config.yaml
activation: "gelu"
norm_place: "pre"
bias: "none"
tie_embeddings: false
beta1: 0.95
grad_clip: 2.0
seq_len: 768
doc_mask: true
dataset: "wikipedia_en"
Each number is 128 + 32 x the weight over the matrix's rms, rounded and kept within 0 to 255. Layers, rows and columns count from 0. Numbers have three digits each.

# up: layer 5 MLP up, 384x96, rms 0.0665, rows 184-252, columns 0-95
# down: layer 5 MLP down (transposed), 384x96, rms 0.0315, rows 184-252, columns 0-95
up184:161160122123131142127144135121129151139092160154163112150099142131113100154135165109078136133123110114146119178084107117118146135136138138136139121127135132113118122131125166178126131148133137118111146123119142078127119129120131122132139122157123113115132118172109118108130124115135119127
down184:161106160146105125119118107109119131093112125116142153148154132100152100099116114124143141135135114121111113123094126125111087132137089157138123116136104126157145118155131163157117132139146075137148139157162137154113154142126131094138119120137148112133109116127131114126134131174148118129
up185:136115142099098128153132124111129131124125112116125143111135135089102120119115117128158121165139129128102128126121124129153154098154150171124130147137131135098113118148115119152128114156117106158148126113130098140106101119133133117112124129112126141122140117132131148142172141116150123131
down185:120149120137126115136124101151122122133123099127126126138148125125155124141134136108109106133136121101133163110153120126101137124107131121113121130116094139149130114130172119107110125118136116109130160151117138120140147130118119087123142112140133092157110148122121148077134102131103142145
up186:145122128128127126123127127130115137127124136131129122132119130138127131128130126125135139120122135136129127127136119128127127131128121128140128128133129133126116127130123125131135126127128126126119119133135126129136139138128122131122126130124119124124120118131126139128127127122119133130
down186:116133124126127142133122130120126124129121122123126133125130132139123130119128137120129123123137122132120132135129124127124128130115117127124124132130129126138136120128129140141125130131126139132140132127120138124128128126129130123133135123128128130134129130128122129128134127132128126119
up187:159147129130152119125141165088131103100109111132136161132173115123134080167117130099126133214128133104073141126142127158130138140111109125114159114158118145133154127118116142152120138153121154135155178095137124133130095105074163093164122111108122109110123165097118132123171119154167134150
down187:114157161158091131112134134158103133092113077141071170181144132118139129151134157141122145091118108101113114134115116093104136110127125125160154148131153108156145117126093141119129116147104134139139088142150123107131137109102134162112113130128127117119129102127101186162100084144122119110
up188:137118121136124127137117135132133143120112120105118134138129138138148134126142125119151116122112111129122138119150122128117136120133144126114119123123136116107128122144125112124140101125135129130120129103114131132130129126119128132120138130132122127142128124149126130136129134138135117116
down188:088124123118122138131144125144118122125122127138130124145124129136127142140110114121118127127137115134144115129127118146126113131125110141127121126133126127138123145124139124128116139130131152139136135137137132119119129148131128125126114132142115123118119149121121137106112132137141125121
up189:119108123088176119150176152160126110168124123117122098121150119095132140161091137124147114117133099102100104152122149140141131125148152126116135131165156098148105145110138159133143101130133061106137099123142137160147124131137068144128130118145107114143129155134127116113119107107122100097
down189:147140150147068116123080090131107142144100173146119156148144178185136154111135109107114141159143146156118149112155137116178133137121120135139122134128107130148133107160109095127112120102108169142158099143120152133125140159119148116089134137115123110115146122150154164137128121142112144130
up190:161137059159140140108147134140155111145115111105147108153130123110114102142144126116087114105143129149096156131154165110125116167132085153154149090140123134156059145137116122119155162121122162122102141117166126122127132110120110147126180127096122163133136162097115125091160135109140107105
down190:108101143101108104127105150123129119149096179124114120100137154119171103113118150101124125127081129142144115108116112103121093149129094102131135121131126142144102127148145125157121142107136078133113162159132100115124110137171138149125135104132129143125139129180138122188128150140140117112
up191:160176182140084095148136167174154141124090087084174098113137147086130081109197158100135141141114149093212187131107093098150182123126079082135104048082096157162138100134129117090190076157124181146129102134100126165101164079131145164171100170129102154100158051163119190121134147108135127132
down191:102147162181084180120142130104096133106161198107137151151082160132140144129095119092135132146095101163170053119088095097140123140102098123161103187181203152092107165110148148155143104085132111109096060180091081100088122156072101125142133097150124111111142057227112158080125126061169154086
up192:132140082126043136113180142153174106151044158189138102095081064151136107134161153138061168118115055156098170116153143126148086177092131098172174164141124117071118115081132153134150144110145128146150132070140151091096168093166123176159102100124141155125155117117163192223183100184107121168
down192:084126175142115213076101076059093180133109157161142073184132091085131176154203161122114069114154099100184138150165165146147142067173131152045142132105109126161170131131110154208121102066112199120169139137157138159146115139124095170103137126125177159166121092106107161126107116118085103147
up193:204087138124099091125084147128166160126116146109117099053125096114138185155140120122091115096060144081079171176163103096102122216185128147103099108142158201139010210071080085085137178119249113067047122137106130137143087167157126119192144130147186115193180100054121146160169132134145162088
down193:078153121136171095184128136110162101173012147118192145100176105133090151182107116080176096120199143137092133072106143141116180150102096110195066150123149121113120103174138142139114091117100054130078085133103103116142122070175122135088105167107065117157110158157084101134097047225082190131
up194:114097118187101137072159113129108227087095158151092123133120080172134152113101153193155137068069192107062223133099124073112154138138199200082210065167131141185146162157104091070151110147119150126132182109170103142129172095068082101142123200108209166102165148102144105166118132129123087127
down194:157076109102130124122158087080132084132155024123123098132156180059126091125116093100118122209092090120073029147094154149159067165188060127134063193114109064098099139129091137091114157082120089109068113205074141149165120171137173161120097123087116108144187107077141089089133164085039105130
up195:172150187119074115114022165110134128175193142118137160124124068087101154064178134163119158173138137094108115065148084138176161124072154159093152066147139161137115158132138052104100111127088175142087136035101131175142100082104086079089118099110176134079121073108147124073102156170146137128
down195:098164152101117103088115139142093124120178147135091152124156125156146131208104113115142167142197128027119079087084089115123081128107152163096094097190094117125116176131129086096132118153115172111093124123098093095100163156119125129070163122062101100040101059106140133084102112152099145144
up196:115112141131127118116132136121141148126125133143117121135133131122134132136120119143144131124124141107128126119142143133128132142123131135130132132141139119142131124131137137111125131149136142135139130128123121119130121129123120153111127128128132131122130118133139124127122118132115124138
down196:120132114131123133138138126122133121131128108134130133115126131105135133114127133120127113141143106136139130122124136126130131135131127124132120133136118122133144125142127140132126119110139129119124136153127111135112140129128133108112130129124128121129131125131125126125140127125131131133
up197:152116133166100139123124159142149116127096152143104155125130149120161082117154100158147124146164137117147134150121108091176111130166107078130101151088111157150100109141155131140142087132149134111143139134131117094153107121126108129141152143120101115120125114128156114140115115125111114087
down197:118167114167127119105127120124132108086135114169125122135153134114149142126115123128114130115127139103136122143144122127133118133129122136127110148110144127111148136155116100184098101122130119132139142067111115127108132137122185165139161138101123161133168140104140140076100131146127109138
up198:192090070182213052133207160086129103102159201145157145163039140114143125044137072159156177138110090140054081164200144093180109100197056181182083145111156130062102069105164130140182144116118093115104167106136103136162095107113196208117100169255164191177101118113095114079120122125056166123
down198:122178087112130141031143134076099085170124126077116112066122094106130189160140143077086142174117129072149089082095138104060159137147053124166098157135086131108122221156140176075125118229104131092078052076080077058144067157083072130172150081095145093036215110127148093152136182124161126095
up199:123128129105130121122121116117126125124127130138118115142126133138124114135151137123139123135130146138123131116136118117134133123119123127137129124106117114129126132138133118135110125106129145124128115122136140115127124125121130144120143131130116118127121126142122122158128115127117106138
down199:122136104123130118128136134137142142125118116133136136127123123144130116110124113131139122129142124141128128113109130131129130129122121132121106145127131135126120130130142128127129143131142120140132123143136120134117131152119122120107139150121119131134133130138129136122121143152150133122
up200:085084099138177090177138046159094168122057094139106110144098106125114135175158121112125106188000165093110136150140117098155158185114095114134146158108135118138091054095131146152092161102117122207175142092138119099105097112181107068185197100122165092071093149111135154119124081110064114089
down200:114088145173099137144123127153156192148170113135161091053219139037174112135115124099167109110095169121098142094121104125162155095093116154159104151108144102121126154082179178093067112219133192106135136141201116228145128151117179162164100129162152111088146124143114145152154147148157181116
up201:142130156160118034119154160094128111095144130166160120150128145142140115164150164166164122103098174069145165081168103171107143149151098150167171125104085165133107150152090138166164118142112171075120162133182082091185127119124141114128103179158138163101116117115137135114181119136118096189
down201:116157163167158120095120122087137107179103149151095129145148155219143077088088165122091114111091134137158137145161143108141093126110136098163163167102095061164170126126118132097069115102133132099143100132120098091118182156122167098125175110194071117148166081104064150079138131162169152126
up202:065147089111149130170120240203100160190054188047041153139102137154153055127132119157206072184084179096105111130119136193152071165208119148135121123170030202100089145089164121156138127159091134182121101160148077113117094087054118195093134141121150110138156136139165180138120136055144164130
down202:156186159171207127208110165058154111067166142193118125131153134189178159112093107120060140138121130162210178151137164159094119135075181201132046153117146051125134063090048091152117178127110112079154090181208152087093164112133153123146062087114139051116146171153140142165149163144131078152
up203:216121124177094118109122186015121043077108118015177169126076099156139105093083156159084049067126092098159134154086166064142157100176186125116148145117243156188212070222106112160217022110106142123078176109115155120078136175086106136069167143057141092127091109175080120169125082163190123099
down203:078137133071159138135160092155204237101158137131070115125175198135149101147199146073186137135118170058052111084134157206133148133106017115130107113119025142126126187032079135147111184068134079164155054175202156122159117074188146079181077160187086158165119100117176142071154170100067123172
up204:136131132141117136150153146125144087112108130163109132144147139115143153132130115107128140155158153122120117186124123121151139132134127138115141157133106124093116113128131114152116069169135124086117185118185162122147157166113120118152112141120144108152113115132173148185133099136118138118
down204:129157132119148106128113119127145118135099125117145135130138124157149145149109131137118116144123147132157130100130134135076111105145129151119117102118132130164139163104099133110127120116121090083135101131108121134130103095155142109113145131136139177133118102132132154097122146126114151153
up205:210064091162022070133153139165082165128098134093119110133093121198113168102241033061128078138095205135092136113132150177142111135145158133174142102107101140178211067157201124154117106161110131095149073068073210127157075106100115205068139170192137155068164145071094193135114000093032108120
down205:159107090151107129185130150149082117085089057113076117214079093141147141152062140133124183210146094251068083196132075188195153089137195181167040185000076121236129125150147118092088153204200149039133126122133185118052144214087115141078165142161067129212151174150118130147068186147151114145
up206:157128105141140173071129038095064020150095192154079079123116126102147136118204151165207083104140169125138083083108149155130107170126078092100172094142176031042047110087083097163116089078153126126147168074130137111147069137049173160144143157149068163153166062163106153125047125185132085198
down206:152143130122137119089192087132149070228114128146166098122182143143126185109151023240132159120063115140179134124117152087104141121057130058027128074139083128079140120178135164181130155146059156073102203162102171083071157198162136107100096099102110154119106100159116107175098150127137163128
up207:136131126113123134121138133130137131117122141131133131124108123139114133137130134120124134129118125138132127133118119137135118135126125124120131126130144118123122117118112129141131117127131127109124135136123127127123132122133139126119131123124112134120131127121134135126125116126128134119
down207:117129132129128129135118123131138129139132121128134134136144139122123128119139136128138120117126116130125129139127130124125119117124128125110122125127121133134135125131143140141112134128139123140126119125142123131126120143140121115124119134146127125139120122134114130125131141134127127132
up208:212158180160134093165156106146145084117131146141152128137137176102072206193091103195162088139104125111066188091178115138061109134156109172129122132128105125042119175110136193158155116175116094174137093070129176226143178080121120165223119155134097068112212170158118113143111168055109142060
down208:136135099193042130171076086161050132084181136053137138050098181157131179111098172132148145146126114185146109190049107124134123127097096015151152072167161101092136180104145142111148165126135189060162084170079113109092157072104153077129127110149137180078097203120120161117104124125118210161
up209:141170177093115168090073116068112044181171136123107120134137097098100152187174180132184116151067090172086120136104077122125182155027118096142093144146101131122107157115135082091070143087192128177109138182139102160164145176098085161094113140125119157088144134112119100168112132123086197083
down209:123062134092151072152185132142130122114163141080142150132131130099113081094084098091146133119126156104143133139059166107093141115160051101188168160189052153197177090101022179136192179152134082156146026216159152138142180100077155105119076142108186132143098097105113075124109136129157119104
up210:221090075105113141177174119136212137122106121057142094098126137150149163174163122119161080167048133178107169149161103112156190090118123084148126157135047087070148156105096110168187133087045136107187150107185151143152182130165203108197211187088114071091176106144131156206128165057136134037
down210:088117101173097095074157146155091127095134096193143144198100081213075160109120137103170053136132106146154089133147146138111127141074091132126093194140089148154100180080152225117080121201067149155132183098024109125114060168169150090136094100194073116091056160193206156168156174121053142111
up211:071147118132135083119177120060171184234171116130169066174101126138087084130074096176119087176147165156120144119151162077078120108113070094166144094152152171146078125109127198151161152149113110100168140096119114072082081113104105110082152128138157108139157158086112119147118108148115184112
down211:123116105089151138092107156176126125065122135137137152089088101086176184204132147114152142150170156078118106200113114152218193165136135138112092172149139145097137105165123106123094104121152158164134078189147119251166162110074117167109126164134130162104084123165087147115075195138137142112
up212:160092126109092134123123124118138124114133113097149150108154116123117128145170153122140096112083185116129119143097171111090163124144129072164131124083180130153104182068063185096119128148129143100120127106127123132143158122071128096157118095097123135126165089094177119070179063089122110170
down212:137132137068159128112128122133149089113096172133150149150153153145101125106125119139138202156097121113152117097167166143142099162118141126142146143138086147099110066145131125175143144142106135131107074133139155165070164140167081156096122139108139120120075179180119130149088151146099128112
up213:123107143071182115133148157095187140158110108158189095138133125094143109152099108146121124132155136156159175117130137104128145119091138082179115132099169142163147119113119143094164128158088125081196120159118111121106174142097125168123099134149110180133136123133126184113132123131117093156
down213:105160109105100178097141091160155111095136150123130131091151153135114160115129130122129122127187120169107135121165119161162148166108125160092140150126087129110105163126085123144167107077087139087117093174150130126110104146162174077083164144089134086128121145156135061148134137136156128116
up214:142057082146140160072062126191143142137112156124128121146120096144210127159217096083124144148100121146126121114110133108172187154113172204215142087111138122070129098106097101178155155104169210093066176203183099056078105103159175161099104115159160130110133135157166153138170090109182140039
down214:093116080118123102074186086159111119121176163132098132101148147063115122128160107186224180118152105126135071193166145077104200161099130073159197121124144166074105169187176101159161174143190155137211121127087083122126163206092184078172169140078135109090122113138173173140063137080081125231
up215:136122099164140094151101127084100122122131145106117138118124137077111060150150187092145113120124135154156138124128132105123148111143097140137118125088115142114139166127089160132152183102107151152114164131159105119106086156116095117145115108075095132137114113123124141128140177117131118165
down215:156161136114103163155113132121112166145097144125147106128098143146148082140123155089114108185096181126143078098158161137100096103146160188117119154138164132123143143088126111127123129125179135131110100135142147109085120140137150146120132139123169091125113119153163126144149135158132123125
up216:121093132107118133100115118153146128139142124144153122153124117155136111132145143116125118119137150135100123140105113140081140129126133140092115122135127135103109165162109160122150128114094134132089138146143157116136148160108124132137128141101120140153159112123162181140116135124135108103
down216:139148112116141118127125117078138118117129118128109152111123119094131144142126145126127079124107154109108147136157120117112117144114143123140125142118147126123135101122143108123137101143172107097131123098120114151104119149168101156114129123135123137149136143147095125110132132121149135116
up217:109150215106129194085068208051066157124124143158179069082012111035192071195113099135079102128162066152204112119097155142114174100111092135159013133176032131049160095124192094113117173108116160060125158045184190104127077055181099158141087197146052156137174102115146170119176168137063088090
down217:151153069113072185101176098114068111118201102255130085125128113073082172156047111010149134219141150176104211225176145155162151153173108122065077144146122047161196194119100074046109140072165134205120081125098106226133119156156136158172062062200028157212188244165146142137242078113101097069
up218:139131135137094101161159056154102158136117136145174165122124095071156092123058148089148150090081114109146117143164130138163167101120136095164192131096125124114088086173083110127117109095121072168146103088092142101114113090127106150157136126124085104149140187143158082140150151103094152115
down218:123088145134105134130108146102132091132141124106109145190105099135093157092178120098093137142118146126131158156125136071135164116138110148139127117122098158176108200136141129145143104085123166090097191111145181098147141138145135080111154119138096158115142090147115147042120168133115175084
up219:147116135127110136064103110165118110182070168085155112118160165190072150127255108202159144110152107025118185064151104219119141090080150117113148104112186129092144166163142127119111142100125141119076082160118163200165141106057101114093072232100114144074100090159117045136103079033134066091
down219:129095145128129156168071142136102167099168105106161156107151095163146142105093134026156124102112098141091076117110164138140178165181078183141035083096110221097136126167138096049096143153161232070168200111168107135170050140101151126138106134171092121064140232114164134145098160113016181132
up220:087105160147109065184111111113125129121163121124126135130136104105131106160127150128155149122132130091099143164187176189180099209111124144143123144094140089080112136146112155181120150149089125118076108122170147131156161066125113165110167123174143102134139135102098131176117135100117127166
down220:125081130161111139163134121110187131121181110146175138191143149092123109096131150173112096103111120126111059101142184099165141123167149083073200175126149105123154121159154172175123155087152126103142109114119120115111138164175147087156127123141173192180163145136117137121153146141122084161
up221:068133119150091091167173149062145129132168152146127099144154116110184121162155077157135082150109109075142086111103119134127062072037140106112098051088187128140132116074096151122082141179113151127144116085116118078060128169098094168184041148204110088084128195154151115117134136136101136113
down221:168111135068103130112052110202085155108093108113074167103085209199102097108122196095181129142108091140094155143095096134095131202127136143172152216157078091186157139158103091129089159129166099122136173122123174158195153143135156161075133144052125109076122100167171168138145139201123097145
up222:196125104044180079155097114117124065135067173081140142134071133112233171099094072088131119067130114146116165213167126126120079099150093160097131049089133053147150130133099080047049193099124171108145136140078108188157120058087069151071114174097137112105137074155202086069148168129079134189
down222:193138113027146221145094118071173151066174108116187134116068058082149209163189077107196109139085119104072099108144145147171094117123123176021092124159067104109045163120212191143114120143221151151104109134146135104160172137171127093104086118139129142177119094126115148067143206129154054117
up223:185102114137108107226077159180047177132084109055104000159051065138114063162115110093144127141089169141166129156127071115148121101138128173137062198137190037096136193111012096146075083104179111159136174106129044096169072102208076187115111085122149169053151190174165175181171108199097135033
down223:134088151160233226177116195158107091243220179121082155056075105213108099071151176094122115055105078187103141195199059128131219236180189100060078104156196188157176148141171145087123102134149136198206124226129110152143059122111189176115122255081091071130101127127142070110104137070181218117
up224:132126131130128124121131137130135125125125136123126126127120133131127129130132135125128128132126125130126129133129129132128133131126125130134134129129128134123129124132126128127131128135135136127126127130129136136131132131129127125127127122126129127124125125128125130132136133120126129123
down224:125137126130123137129124119124124130128129123133127128129140129137126129129124129131121121126129127125130124126127129124123127132125118133132126133131128124136131129129137137132122127133129119134131124126128127126128131133133132120126129129129127127134121129129130129128125124133132128135
up225:129152143126134119121176159103131117156116138154115154095103118154084124131143173152109108119107130141138116145137134152101132117123129098121128136129139147145139111155158129097130117124143100085146158154118160105145113109103102172152099139201116120071124139141130144133081122127139117121
down225:103106094129141105117116113137122118124137103105126098096141148131097142096139088131142131118171125153155173123127170125116131094149120150121128117070112101110182114126111126128118111143141129123161131161152086148137119136160143101092139113099122116134116135108136138113160147144120156127
up226:132132129135125130125130130134128131131126126123122122130131130128124127134128132122127127122129127129133126129123132122122129125126130133126125126126126128128127125131127128127133129129123139124127133131124135127129133131126122129128127119125122132129132124126131132132132126126125129126
down226:126124125124129130126129124122126125131128126133125131123128125136135127127123126131131133131124132123124122123127133131128127129133119130130130134134130135126130131120132128135125126125133122131129128129128125130124127129136122121131129133131133123128125135129130122128132130127136126131
up227:175113094093146106148137127136153158105111163125122142117170091113117116118154144089128148161179098109137185107078138130113104147140152196129124139133129183109144107101124073168113102113138176111145148132132136130157129148102158156112131088139091117133155189166105112112130128112185086100
down227:154165164111107132106125111114089113089103138093124158112155130126091096115102115141110126125138162137128137144109141101142101141164162143127188160111141166117134090144070155127132152087136130174123112142107127112101146210094127146084105120142132103177133118165077128157129104085147142129
up228:160165122192131126065178131117131135148162167146106142148145097133127130165150180161106130177108079117152128099150120155156115111116136149123159097130131127098123201140121201201138103094074129158101136134124177134135119125088134104154165145167096096134117122094171137143109128090127165143
down228:098073134100098073125132116189087138106117079176125139148103167163114087133084122131165095103130120118080119135169058169105147137139142161119091155128148125118099112146115090129116114140152083135181071132154072103135133107118146132123146137086121144079124185101126153126122173157128102138
up229:109103184154169090155107180158100162135137172095132174156123086027103106105187134083192100147136087104064162113177130079116185112147160109137128079144125160136124206119089118103159139187150111099076090126115162153170160147042074153143172140099126075190161116085138177082210096116116094125
down229:090122082119186174080189117125128129108141121186152114148105171188117122159153122116135187174172116076149173168165208086071059125152125107117092162145159113123113069134145130121116120154146124136121117057108154185041166115209076097047074056139125138115123175129155068134058116104103144110
up230:077159159122255146133143121137165124091146176136093102130084169170091105176192166158143134100101141118080119124077124190144128121194157141255090166135124106061096178183108089169102102152109075123072130153141163165203109137146142194102134105170112127147091079132146079130083218165079064130
down230:149100136093079163133092118153085128123114137088125136119117075132084193157142101071163093157113130069092123096051171058152069105125129160154200070057102152149167131047100112103140139067158021174059098088073118075098096133032079126116132078159166160110123086194084123125117057165087204166
up231:157199148129169221171183115106178144124159182097107114111112210084110126123092127102136132126155080086169176121174068121193125141133087194149097143083167152121130086122110100085075066100057102181189201060139181084126103136133117158108123132137131115106118124147075137118205156152138130121
down231:133110070121145128131135156146186114141148130071163125086057108123089122082050097119105087140127097238133076131107085172146155111164162063098175163092156130074135152141125195091066095068102185131179073136105049179201070139119082066081152155152164171092068145148148119105169107102135129098
up232:113101137133129119131106140057187136104148120073106159102119173123096125145134084167145172101085188162114141135173071157175147103088059110111118117163140126128162091152136132088162164149101115088138189144141065154104135103122039117119100187117141104155152133091167172194080117127136135201
down232:149172117157093177103125107111090133112091109146160135110124062166162120101167116174129112168136117183079126152141203079116105138119157130124102108126054105080117128153082195146136141063140143161071129118069202141151126106114161141160103099149135145111155079138104077100188102140091116096
up233:162146109138131124094149139109150162124115120167108100108126139087124126150139117102111108058067163148150088111087136092126146184089083179144153135210093135136125140153116124158083109212181086140109150089179160120156171072158106142113161152143040105129168068132150101136144067129102114148
down233:129133049128065159118095134070127111166112160103145121143118203090115173133139104205145168170123067187086166074144103072157142165127125138090154112136129126108099027113141175146133140055119143155185122189105104109069089112102174131139138118116135150072097077142118140139117111088131116127
up234:150118129107117114140099134122136126150119145118111127112143141116170078092138086118199165117122122084103125102112125101115130121151136145093113145163131149155121123153104141108137101108164123136098115135131147129102120114111127120138141118113114138139091093116109107127140176145134082138
down234:100112160092153175129139116120105149101140103165148134128138132107135145178133153114090130138157086167149123140129112099141126093119113091137114143122131155112138144117139121124110125152096118118166121118117086134104117106136149134115152094156094127113147142133146165131112135099146132142
up235:095106067079164119076161114123148075168111160150114069160142145078120099110106100144196118120104190135104145217139157131081106133156178151138080105122110087104075147132160161105124162169097197097095135152126087090103110112152124116103084160189120141068116093053160115108141153114112124062
down235:109137085181116118117067082144079072118132139122121167109167125109145148062180101132103130075125118116119071163082136096112120149177168038084164074140111072120146147094103047059150146119108188126066187139158109089113148090084161037147093143163132127120210091090112135078112134087102117140
up236:107156093100089172054115146130143184238127110140160093207060131097142077142150137127126131100105112182110197179077168122171167144196139151135124139092093084077117109152144097083119104121097149139134138154066133085123208141103114131092065058233136185069131130136157049177110110139046164118
down236:127135141190116114173160158207139088122176158215143136055176142153028074148097121144121095165165120162123130102198137149055105183117109056115139097074158105159132161113063123082252173094165095163146134101129137163175159127113117112108167098108196111134154143178086142121100151112189138159
up237:132087063177201073163087120139120131091137111107099131096136142152119195159146144072136156140065117037194138196116132129196032094149110177108169093145077175156153110113092146108177115166171167126058166055075127127172070119174094185195130047093151135083103098127212120119129206076095108117
down237:136120099154086203176135094136070158107170215105154084105195121067134165112115072172117198155093055132188182130151110113095122148041148101105169134099115090163159055071096145172229129127156184082145160145137150136187099160123089086167108071146100161137105083142060125167089123146133053159
up238:108107156103134099115123122121137094116128147123173161136115110150121127130132126132132113108115126108112155110110121124160149138108164125128132143141077111101105144127160133130135126128079151129127116150149124125115108140146132122138130138080157107154139124139132086106119126112135157107
down238:144148108160128137171114114143126106140127117146139122134139094147151133124099135142121117127140129177104123144123120153125104112142147147092140150108143075129109114110118122148117136125159135134146120113113127146122109133130117112132127119127098126128112133142129140165164108134128152118
up239:131124124131128132123128120125134122130123128126137121120115126133119124130131124133126133130124126122120126140118125120128115129120133130129119137128129123123120127134121123122132132120131129127125130133123124129134137132128139140116135125124123130121129132126129130120128126118119135133
down239:119130131125124137128128133129134130118133124121126134129140137125127125131133136125129129131130117129125125123130126140136125132123125117121130132131124133134128122129132138134121125128131132131129126138141129120118120127126118124135128130131123131132123132134128126134137133139128128127
up240:075088110125158100019136142167149127153124154096120080163125084169148109126118115097155126150084132080114139150078108080122096118051212106082155127130144131103089166149127103193121103124143136106114153069107141137140171080128122141071118139113172070164083086216075127143124099121105119179
down240:125152133081114120150141102103088138097140107089188132124164146102098069072081118142080135103141154201111131105194157101092127169105106134177128149087108124089124096136101097152081161012132111141176113079101077166053086131150093102166172115115192146114107097074174154183119159073123114096
up241:130137132127132123119123125132126130125127130133122126124127133127125129132138130129127132132123125125129128136128123131127130132129125133127127129125134124125121124126124125126123125130120139132131128139131126126123130129133129134125131126131134129127124134123133131127130122120129127128
down241:132126116127130130129135131126130123123134124128128134125131130123132119120119128135126117126133133130128123122129131122129130126124124125126125130131129130127134120128133135131129128135134119127125123128128125132129128127129121128124123133129121128143126125134123131128126135134129132133
up242:160123127125133016083098219133159117255090079103097157186095078103130141179189127136121185121171136242185055174114159095182181073180134098132175102146104092117123172158133110082155095123111098152153120125076097164123084203157065157081100143147120221050169083213053144095103149141130144184
down242:109101141185162128100137134093134021092059118103144217190234105146093090179111141151111157169078237140198092127111186071151089139152153131113093073046108165223124099167130214145117156110116242147081128110071133141114044080094073142097086090105121125183123079188069146119143066134079132138
up243:173129135089209077114127194114156216107080090083133133061081106092061117099148084109162107096199156146147104121112186138126180142179090116158097111150164120097097119170134102086165144117121084106091156119074120171099076179149183186161157152092200077051164144143096170197113098049148130059
down243:080090138134098159151109133129102097144156079132118209108088162196144177120115067091074064095019109113107171089143104158108092137190126100116153192128119181110136170062099148071150163128133191150105162155100033011141142189143097087022098179149131098057188200139120048128117098105148098203
up244:165107107134143124114144132146088135109126167170113139136073148089148179137144121115147153113119098101125116121149112125128142113128102119131179104157157129100147162109089127125154144162134099112102089177109184152130106127094093132166118109133138125101118145123141178135086160075128135127
down244:108128095093127132151140131118142107162137099092110120109175156141088116077098156151126091132149168143132156097111110158083139160085096087172059123112136116114132146138130131145126101157128182103121119151156139168122177126167144128087123156136125095136139103126133175151104132168139114103
up245:100088217122116125141088120119102137129139158208068114148135163226167144108239179188218135150068137121114079046128099140187087134189157117088104145128231165098065177097129083111098140142195096150117169141114106093186090116064220233117080185122080155075169120109120150121188048161084171060
down245:164228107053225127123095144107194189171144157144166184089199153107182134155108124085101132107105159079189120024142110076147069130109110048148074137115095165127089158166119137181161127148069027165086103116094055116255072082158143152158189138155164205149110115094161050105069167149109138121
up246:134092135142126112135140147094139146122157136128126121135154088179135152128166146128185121098089136185095136123097074168128097133153206098129132107170152140090140167115127064078087107108127120111158080154086122128119130110125100144146131146127152108080191166064190120135123100168094093091
down246:143133131183125132155121092153149205151106159172137174150097142155169170082101129110137070114141152096054090049165057060155061077134105115120165121145142120156132128130183087140104164129128129127099091139139111156134092109160157120169136144209162148167151104139105157148135161137128119103
up247:155107171092135130104130093113169115111168126140106133157120125129122101113128134134133111133129132134161186098144128140093060146131129123133134082137123155157124120101111164103131123117136112127114169123136100105158111129120122130101165157137104127092148130143120072112138117136169100129
down247:092149119126155128111116179154105130137116152116159169137109148095146140135138138116120150108145115160114117139113121100132122081119143087130113164120137099127145144161110090102132146137091109128142136138169120176137104129116121148128096123114115140147132131116145176103092136138114138163
up248:120133158140128092153158122137117171127078141108145077105123139127158101168224116188159078125109163123108176103134201117086144151124090178118140130143130110105153147053110218161174076239095152132081167145145146171118090131137169108092169097184110109215111092150113167104130124151092147130
down248:134089129125093034190118183091096099164180147097138118127145120191124125102114078120069181117130161144102105123089132153125148109144116144127134105185083175129125106139199130084084138085150149174164126172129089111167078114183143057052134116093113148051103084095150035084069121152119111163
up249:122133130129143106119143138123114147113105147143135129137142128141124112122149138138129143118121136136147120129129112137121136129135125138125131131134141123115136163129127135134102101145138139116120123142129118118141121126138112138137128119137133118094143127100121110149131128129119118130
down249:115124130159119124137131129135119122142131126126120157161125153126110115086113120125121099108144122124110122110128140099128117124128120132128139142127128126123134146141102126130116148119137114136135117130128104137128137134134133113119135139131141121158121119140115123100135139124130135113
up250:116193193043158085117109139072167132153135137123074165135112165096088174135181123100094192120140129109182135099092086161151091163147138194156121183122122094059097090146138141126155148163111173112183127113156025100085117093117126207061131083168172130061134140107138112171137179141104165125
down250:096112133130111153144166166135175071151178099152087119091171131083165144127130158159095171170077126117082075099123148102115157161151080154138110135099133162166077136115226120139130044102164166109085066049139173139138177156110081153158029103097174122146115106204065124093142215057118148124
up251:143096104123172129146121126106136115141099124174140147123129135130123117126147100153136154128166136140112121164158117118115116125138120116146084156132167121113106115132150095118173133158104123159106137133110165139148181155149078100110098147131138131151169115119120108122101135089076128144
down251:119112143123121114166089113102114128137134122084142124139109137162175146131097188129120102103115157148099102135127112103137155139098105155126126138101075125140120124136105173136120110104112121131143114129103126110108097123104123118125127127160126139138077155145111157140156103099120103113
up252:136126122130133125121132132121131123128120131128134127125127130127128128122137134131128122134120127121128134129139125134130136138130129135125130129131127132131119129125139124121129129125125123129125122123120137130128118127120118125138128129130126133119127125126129128124127131131128138131
down252:129129124126121127123123126134121120123128131141129123125139133135127123121122128122119121126140126122131122127121128137117131124127129132134123121123119123126135128136127129123116130138132124133131126126126123134124127130133127132135133125130122121126128136131129126130128126128128130127